From a checkpoint of a small transformer trained on Wikipedia.
Size: 12 layers, width 160, 2 heads of 64, MLP 640 GELU, vocabulary 7694, 5.96M parameters.
Each number is 500 + 40 x the weight over its row's rms, rounded and kept within 0 to 999. Layers, rows and columns count from 0. Numbers have three digits each. The size before them is the row's rms in percent of the matrix's.

# layer 7 MLP down (transposed), 640x160, rms 0.132, rows 164-184, columns 0-159
097:442542551547500540500480472548467579537533487442536558479489477477494530497502493464551441479490520515583506502499542516488508470599541496502480495490476577377499459502514503550477504498476461512537476531456415507468521520488482428521542520461527479478449507507477529494511489446454544552467492512463527531534473458534548518501630490522419458533441541497537490433536511446565544473518471510473433525398539453508483478499584459546532529518454526476492535484514435498478567491398479
088:497430506455543555524382539451519560505475437480492589555513499497564505523460475535530462461499517484542486389474502554475518521496553541455504508487548505512486485541502515514481468436443515499564401538550510494503477518523538518595495570456464483443530531497445518507533524477428484518441475540492553444504607501464496431547474538590467457424550581539551483489490571499487482505509502469507471483556486501457475501509486510530509470540528490498516491498419422487470536523495484
094:453451623487501480528529503422541493478481482517518482478470463501491527481476477496475470482496480469476497523497454460689521465507536538499541519455477495549484446518474509502482490459550505524539519449526529512540492540444469524496532508555516466482539453502524500513534477500508533485488509548441570736466470474465495489508517468494446512531450473479457548472552451501527476475485484521524482532541484433470473465489526516500462517505588414482508501515525523499493480479544525
088:458446571488446517518527571548527479515512417543488520472489460449498491484414568501531476514528543512461468527570451444584523481457472552483552542415451496475607513475560492529474512476480442509579514413505531498487528537531528466566495456556477471530460446544511544455473477537407465472475489502443495504507467447529458464454548499467433479543468498493488522525581455518461480440569512536456549512477491498551535448553459453513535509519545498474493547496563536498533472464529519
098:510476467555527559545526472490553477491471432463469458463476519461551534525497476568548471562474525483490446561624521455498501440540473477481453554502474505544525423491513501467463512540512478470552526468411491537481488523500542525472446523442564549478431507424466543498434466513523592525482455486516491512455484519459508488439495532510507595445503469478529524473524472565477520547538435565477534470513499435574509546477434529565597519482463550497546522485469443493538540511490475
114:501545512488544460456512505487539446568494487459516516519475466499504488417527524547545437456553467585437491535570428470465501455535473463497480490492514567466502540568527540483567542463535605444443535512549499431471456503535547504444505489470549519532455543475501537556494486541493553561498503543424509453502526524487553484444471497553472511488482562424498470520511419481527459542491588425495483512502505410537531528476491527492441543507483521409492499561540526505526484472505418
101:509478502533500474490455533460472499494447498412426471437458511400527475498504460518503552467495497499460455610523484472525489525488565516526396494488456503482523522566570479543466486524571470477505521441534522488551502491530490495495483510498511520490495459516478503554530525572441464555492461439484494511498444543555513528462601508461492521507515430552493524542583503505466493515544470455527409470405571471570471496580431604551513471514505505449510546510515542477506492530509549
080:494499606504444484532434492578509489438493452485505575484442473503518471504456467493461438551595487607519491478461470460549519498525542424467509449471451506500533576485473607434489549507465518501500549526531507478595522516533557463542501533512544517448471529514538533424459500440549551469562551535475502431457520458511486511551550505519466514490521514497485540482482532511523504500494443482536599489467485508487467440469531469554453472528440508532498428453519473462484476541463451
091:546526568410462459570564488524517482451548453507524561538481499411501473493506474525424458555463512493510614542537498585469476560540482484460493481480513541425493492508507505424519520497499553443528536487517491473430551521542446501470448497473460494484525538556499417506477520488461495514466543539451540474475562484487466479473445490523415562484544547498484480454573563510492497516511461527458486538471470515482436452515479453458464517420515538588507542495475520547545566568485509
088:488423417497520522564521541500505464536466573508483506587485440435426513424475540461477472476522495450492481505526405508487528496546513536529515511497519470486491490535550544484488570446553563493505532458465453568563415473543457535509408465580537480543482469591527473564505514493460524506490529513518500491447539480472495546502554481534485442496460456488489540461507484485516514526552503442508476529480572388520491492525455519474519514468545497472539410543532551457454480497524587
103:488459573415583509511542545552515526497497515475552466458518493519521522492478531517512480516434473417525542544439465468465534472523514476538480466495517495489453521517522487486517524495506498555555460560486481503498501572427455534429401481522527501548476504535479517493456462499474574428493521471476402484445506494423460532470519448582563504560512481466491480652563515504445465499507530509443479531496474518502498537537480499479506575517526507554536524468545532421398467475503480
098:531568554583501445466472464501491559489487535479514477492486499450478536493553532487520457504529531509411572520493465477519486514504554457481502432518530512467504477466477447597526495506545524592441521538542421540480494501425550480585478480476475426486493534495472483543481510525524435463451504445452497478512498530510556469414576565500574460537518544570478497419516531557551505503536574490504469446428445500484491497465432472522460467564496486529534470483540519421553531468519482
106:490516446548506491484490508502471445515505460536540493495454544455489495483560492504509462416530475499501559494478526550338574470548476492489494536462492570499460454516530456521507514568495508521494571537428501484506526468475525514528524458544508435481497460513499447571465494527505572564525450559621509455393519467511515489499502467472464466504487492443469478513457513555565520516543509507533495469496443465536472494413536558442462553554516508464487514443414482536532553561506479
103:417543518532476479517484455439506496564511523461472450563531517567478514472535508468504543497501528472545496534484452488475488433504467433580411457527511481487500438487496483495473535568465520397479496468440587502497554475450441493509513521527489557535508475432508547525510507551471432480479541492558550503481504499546590518460467581557552480500449536483485405521455470508613514549538492499534491520573450450492521470547464533532531486407540468506489483512488513531513506450567471
083:511522552455490519530507545457542416478485520587485514447529532477496456477492466493425512454523540476446548485480507522520553503577536424553483459529569553526488491541525444503520480515417485493522560566445498548494503524510543526538511503515555403445429503480425527478492420481456503469499479555571530483425510452437486463498530584501442557521472432546487536472413447525413447521561514498498481526537483518433550488505476548530490548481423505510488513500515502463532524521477476
131:430494462519483502538510465528524527501562442440540477524579544520521460517507399566519560486513515538497416483476532551386529502503515471505483529479534506537512509473510491484491557531429491524503455538478547575601534499494504465496508526457458554463506552446496473521500457538513393531512422464454458486498528476491424517498534545537494485527438496564460504408541480512462517511510473480475447456483527551517456592481516491492492560526473470466499590437584458507507554511524525
098:514566523505513527461515468517492441504446517523535505475491564464549502539535441477468454492544506491505486527467504487522532499481502520476540524515567514514503480427412477560474477543474485532482477582500490523495580497434573459510480554476526540456486524541535521467535526487494528484421474522538493498559434459507492507509561504489479484456543520470513443555542452535479513558502445504401457487469436625479473531584374450534485470480487427465464555537515520458563492606491483
130:484466553470394499487457458467550536529520477519446484546437476485426422475430581540432495546508477534493506533492548463596527487525510510482519515514456436536538571496533514575511489455550483548561510495466535431474416565538520456461484524480542489487471506502425540483475505473524563477457468438450505533460490465509529465525473446498519500507532576610502500497604485446509562498479488520518484486542497552505571451528515516459559472500530536494494479491465423489517445508459471
096:445583564561501558552511537435476473489480584434551489417516446517563582543402488451477442487488511517521490430554457493498561501562432492502476502503437575446468538491494484527507468521469513577508454515497512493466527538558475451514503459432497529523452456503481550544465516440499477502525597453546511537516510481523513486592585479504539509546469494473503497460515473534485473499520470489486486463524450443521494513434553507513527490429456473505585514485477502520490502407471486
092:505525532590494493488549515530545515472532508579505493492458524520489455440515370478456556508497511530501532525440453556392473555549489461483498521452558554510525468529520537458492506487476532490519445519501533471525578526442532529564488513505527487483489486500454494510427490461439527513514432455569474469493520506516489399529493500461577515475523458425523522555436532470548438481508466539532427455541425542518404546467483556492525530488556491449525495514488549446511473509571488
083:501505499494491495546508549536512380460462497473468539516433544512491501562544470565463463482527544541455533406441550517447524544507494543591475522496421526486511506495497479531507505550521449499473470498556537568457488563495554499530528552565543580543514522535499424512489619476477544470492525524503505459518445494507441555534455488518445465468531480426473530512438470527521518526509499495470459455457499505416476399555508478558485497479520542433552452454482498510437494470544489
# layer 7 MLP up, 640x160, rms 0.144, rows 165-184, columns 0-159
095:464531499476503459406509471544515488526507575519549458545443493437471475530489608459466542541539547456513489581529544487487470435519535466481526505426433428497478451539426525558518517513480477549449512507572456419512567510536527469532500492496444549514510496463498518558458477542547474438504527502543486500459489473544501499484512460480457503472536483530508533488534481437564444413557504526435543521506478538496474401502553524498519479479463502527545498565578556463506554520476583
105:486434479505535493444473464470478511540505603444452503554477494446520505489515499572450539558500448539481444567456528505493457494486501481470529526515456508523508555500464573456465437497527442568469398442495468489493551408456415467478460405393513470493510471545540524535480407484538488441543500535525513554546476485469495498476502525510534481539445553537575506558503572461548526489507494523464519555528541465509471468476453475528472449461506489478523551533566517450512465504513523
088:525515483451537479499499485464490531407467494526444461494537474480467465489534464473542454583538457430482463477486519493535487616430491494508440546518461452564480516469460496515435375577493436563543477477538520469498439493491433445417522434508551496450447526456497523539534485541524524505519513541516548525468579531476523471485472557501474553512565507490534431481541565534536515481508508534513468520534488554471474484524512497471537500486535509529417559500516604529505476526484572
094:516463490440481430481520415515495449441541510498538537475507528465506490443487579435499528487520443503496506505424508521500500520494539486506417457499422424537468554487442493457507453506470515521593534433537488467432544491474499465483509488524525508596538593579546451479553511482476468446505537535550498516484483416496508532554514471507525509535531541482510560529526541489532469486484522543432530548501534469496459438479473496470444441556503499580528479541461616430463477549512525
110:491533488470537519501584518548502488422484575589478498488581549501520486483546541458485467537497520456509604506496506454492510465501552461520556572501454515524541550479489468445534505491502509526509525462579445446475452454574491539556489508442451536553501469540483476465472442534519460502497412514524438398448493452510487538498494487510470537553571552470471555508528453452514466494462538488443451465479508519572433503468521503562470450529506528577467456544452499517532552513515580
106:522473477439508557423384524526486535498548562508514497516517497487470428496533466489538482535488504552509533447481460454524435521508502528497619530547515502470535540476479525510453451534485426498424545488535517438476520486556487530532523485511486459509492513510521496524442352557552415503473424607529553499486570509516491472483496488531452480574492492464540414513529549463498492492512545492447495551458456481528482486432521541483457529481485480553464514522494579512492434510476497
083:471506487600541516542541514489534487591492509554518437508562547486433456483447451535493528518448536433465486553523533522455532403488510530485411588518483497495547491527418512494539510516543500483492412507501484485485564534496492520455615479495456552494511478513448537463511464510512426534426569477582480487495497460475454528504529427525536529561456521425479454532503502467475502529472467495469490527488525476517498484515498517492489530420456529521467530521529542378511562494552492
097:519470486501529502498465482548514537435599515499518482517522535455466553529602512577432525562488543464496513455501511431478462487504432497543591466514505472635523499484494485469444479474498547494409529509530513468490474444511431486514449465469500495523493502430504411513503440514544456541526484574481559470477529556530597438549446551485480492484483472504516498491581446444511504498478459469542517515439512560516506502526563527481485542532522529500478499544557541489482440553544457
091:556483531534545500527569491544428500513496536460539487443506562474463606505503447527541528472523524483465454482465598562499484452464398452476549430486564488447483504516486479513499454509418440498556494483514505460491535463513496521426527492504524519476511491563561517456542557491509497512563483516519533481552494501473548453485457384512520545513515480522529525539470594462550553441479487486512466439400533468555482468510474479500474538529401466463508504542445514512431511535500483
108:572448473544570442482573456478482514514463554477417517505569490571487520469482513464498515513545483516430489497433523464479491495503480494474447550451563413465469487443546494498524515495554466473424505566516529522541518477637522558509513508481439533428511494491520553519522474520610457549529588499491494471475499470579502517480517476519504522534489515487460453485477447452520489504487413504498501476481467554564434452469488470513504578489481531475522578516583498483553530458488511
092:474489481540474551566546427471511521532538535500494463493473480466516484509448444527438519510486460467501470518475513526486467437489531507533486517481417488593503464489481538522509476530457440474483516437534600484482530529524491488380527533486447546508515449471447541513599453490470534457496542497513503507492475499448506520590381544555480526506483551369487496544471524468497523460470525538554515450508590531511518533500571474549483430475471540507527519437484516563478445505531464
106:497449485502432534486490407493433520509503514423586466541439465431511528556467520483545524496497473503497545508521505537495458464427493537539461533508423527592438535522497528569449504492479437528479534490450469563466468524513526475464523473539521460505512488484509516496495452499479566511502560637533530438432523468515492466519464526519518477546438529462517519497478521506505518438536418505572540485528457537573489493503513457528555548518516548564595513440443512536575508461483489
111:497478500465487464461591498496477467417465508489503526560490544495464444488553412497484519574563501496491544477505515491461443525461527458453541555466547433554425475570463551559478413449472459492534487538476483569531513489543458531532487484475512561429490499503554495467528552503555472528482487534528479478596505445526494531484586530520481577510534468458539545465450494497500490472490530501521498472484550440623398410505480477537477514472479512497574483536503542526517511528510519
078:473535486483494460524537438566461571448527461497514520488450465480598584543499520518546480508501436557592440512474497496528496487485477539483515460489426455456409478449541565487479490475489469530513524408585489411594499495453480480500505504487503430528530490522564495579531553478524547497548537501430524499507497541471551479532421423480527473426506516523543551497499507488500528405485450507489520520484515492528470509519573446457434430547538469516473486518472505518484459504499537
125:610524485528548498490482505620493472497471510499505415516455523488489485530489525502554497509523539479455540527488480510500468480476540513503571551467480488485481472448492536479492503465496506463474505494549557442523599498590514458553483489454439449469523483467515451492515431509534542481502507496474477508521508561534555527518494503524469524502508499544500543561456430483579443451455434489427436438477466574523487475483442431593375484538504499511468612473492513507486559508508451
106:495482505521476524550458457534506561495461501544499511485422490415457455511460477478501513474505490507542547400511521480470451493502502463477523550513520460531499518481532595394536536504537508532469510477518502486477441553511522571502539541496453470431484465508480476543599464474536460511531505505527418531445623535436634501495448499535486512538452502443546476461501509506535486465461459537559459559488488535604485514527565448494527509490465490532490543474571502483481544441496497
120:558409503514548501502469517630469587471521513523443529465450513454527540524582529539572499522473504541538560452430503439480539503501489510496528516498487540462434603464511555498422518447481474530500506451525485475540470446553552450492516519454453472469488491484532500552492482504540538502482512497458450423512509492479561512534432437515525492559486551505486440486489460414527473428480539477513589550416540513556522532470518477482421533486514494510518501534545489463540488484475547
098:518510512560465507413472511526480503452527516479492482475493549522467434517516434466489547522494512479445564535452537502493484483485502494484485541448509482578530438497412460492516470490570487494456486482549472455484605519494463522572500508518489489417557502479513480507592454523548550472503504530537499528552591473513558511427521447499517473471493488412563498513532450497548508475478543545504567505473461476613468505506453531457509471496382477547463506603532537448466552512544487
096:593516484480562544541530498537435571441553486527432466584505526512422482488508515476522562453499439485545543565508504448462509543439511457453446446469528469604456538431452516512448486527518466523450429562511547469489481498513541549499481480456511548427448567515539505519521492487521448479480502516485517527452518519541443508525520534529488498502550465523583433475484432465481486484537451548520452493504452528531525474484472430439506522519478550565533582472460539550469546489518471
087:525423488550500523462478533500506560472464497551487513453460501520474464528483503484445537482514498450484454509485503494484519504397489534470456479515550490444481530451492529472555568503437519474480510527446559477563449477481523483476494471524440510476588536506532584546536492526488475551400552452522460525496548491469462548459532454523521485589481529511486466462524487424501432505556520556494572560482551583556523443392537418433533563509443505499506467573506504455530484511500533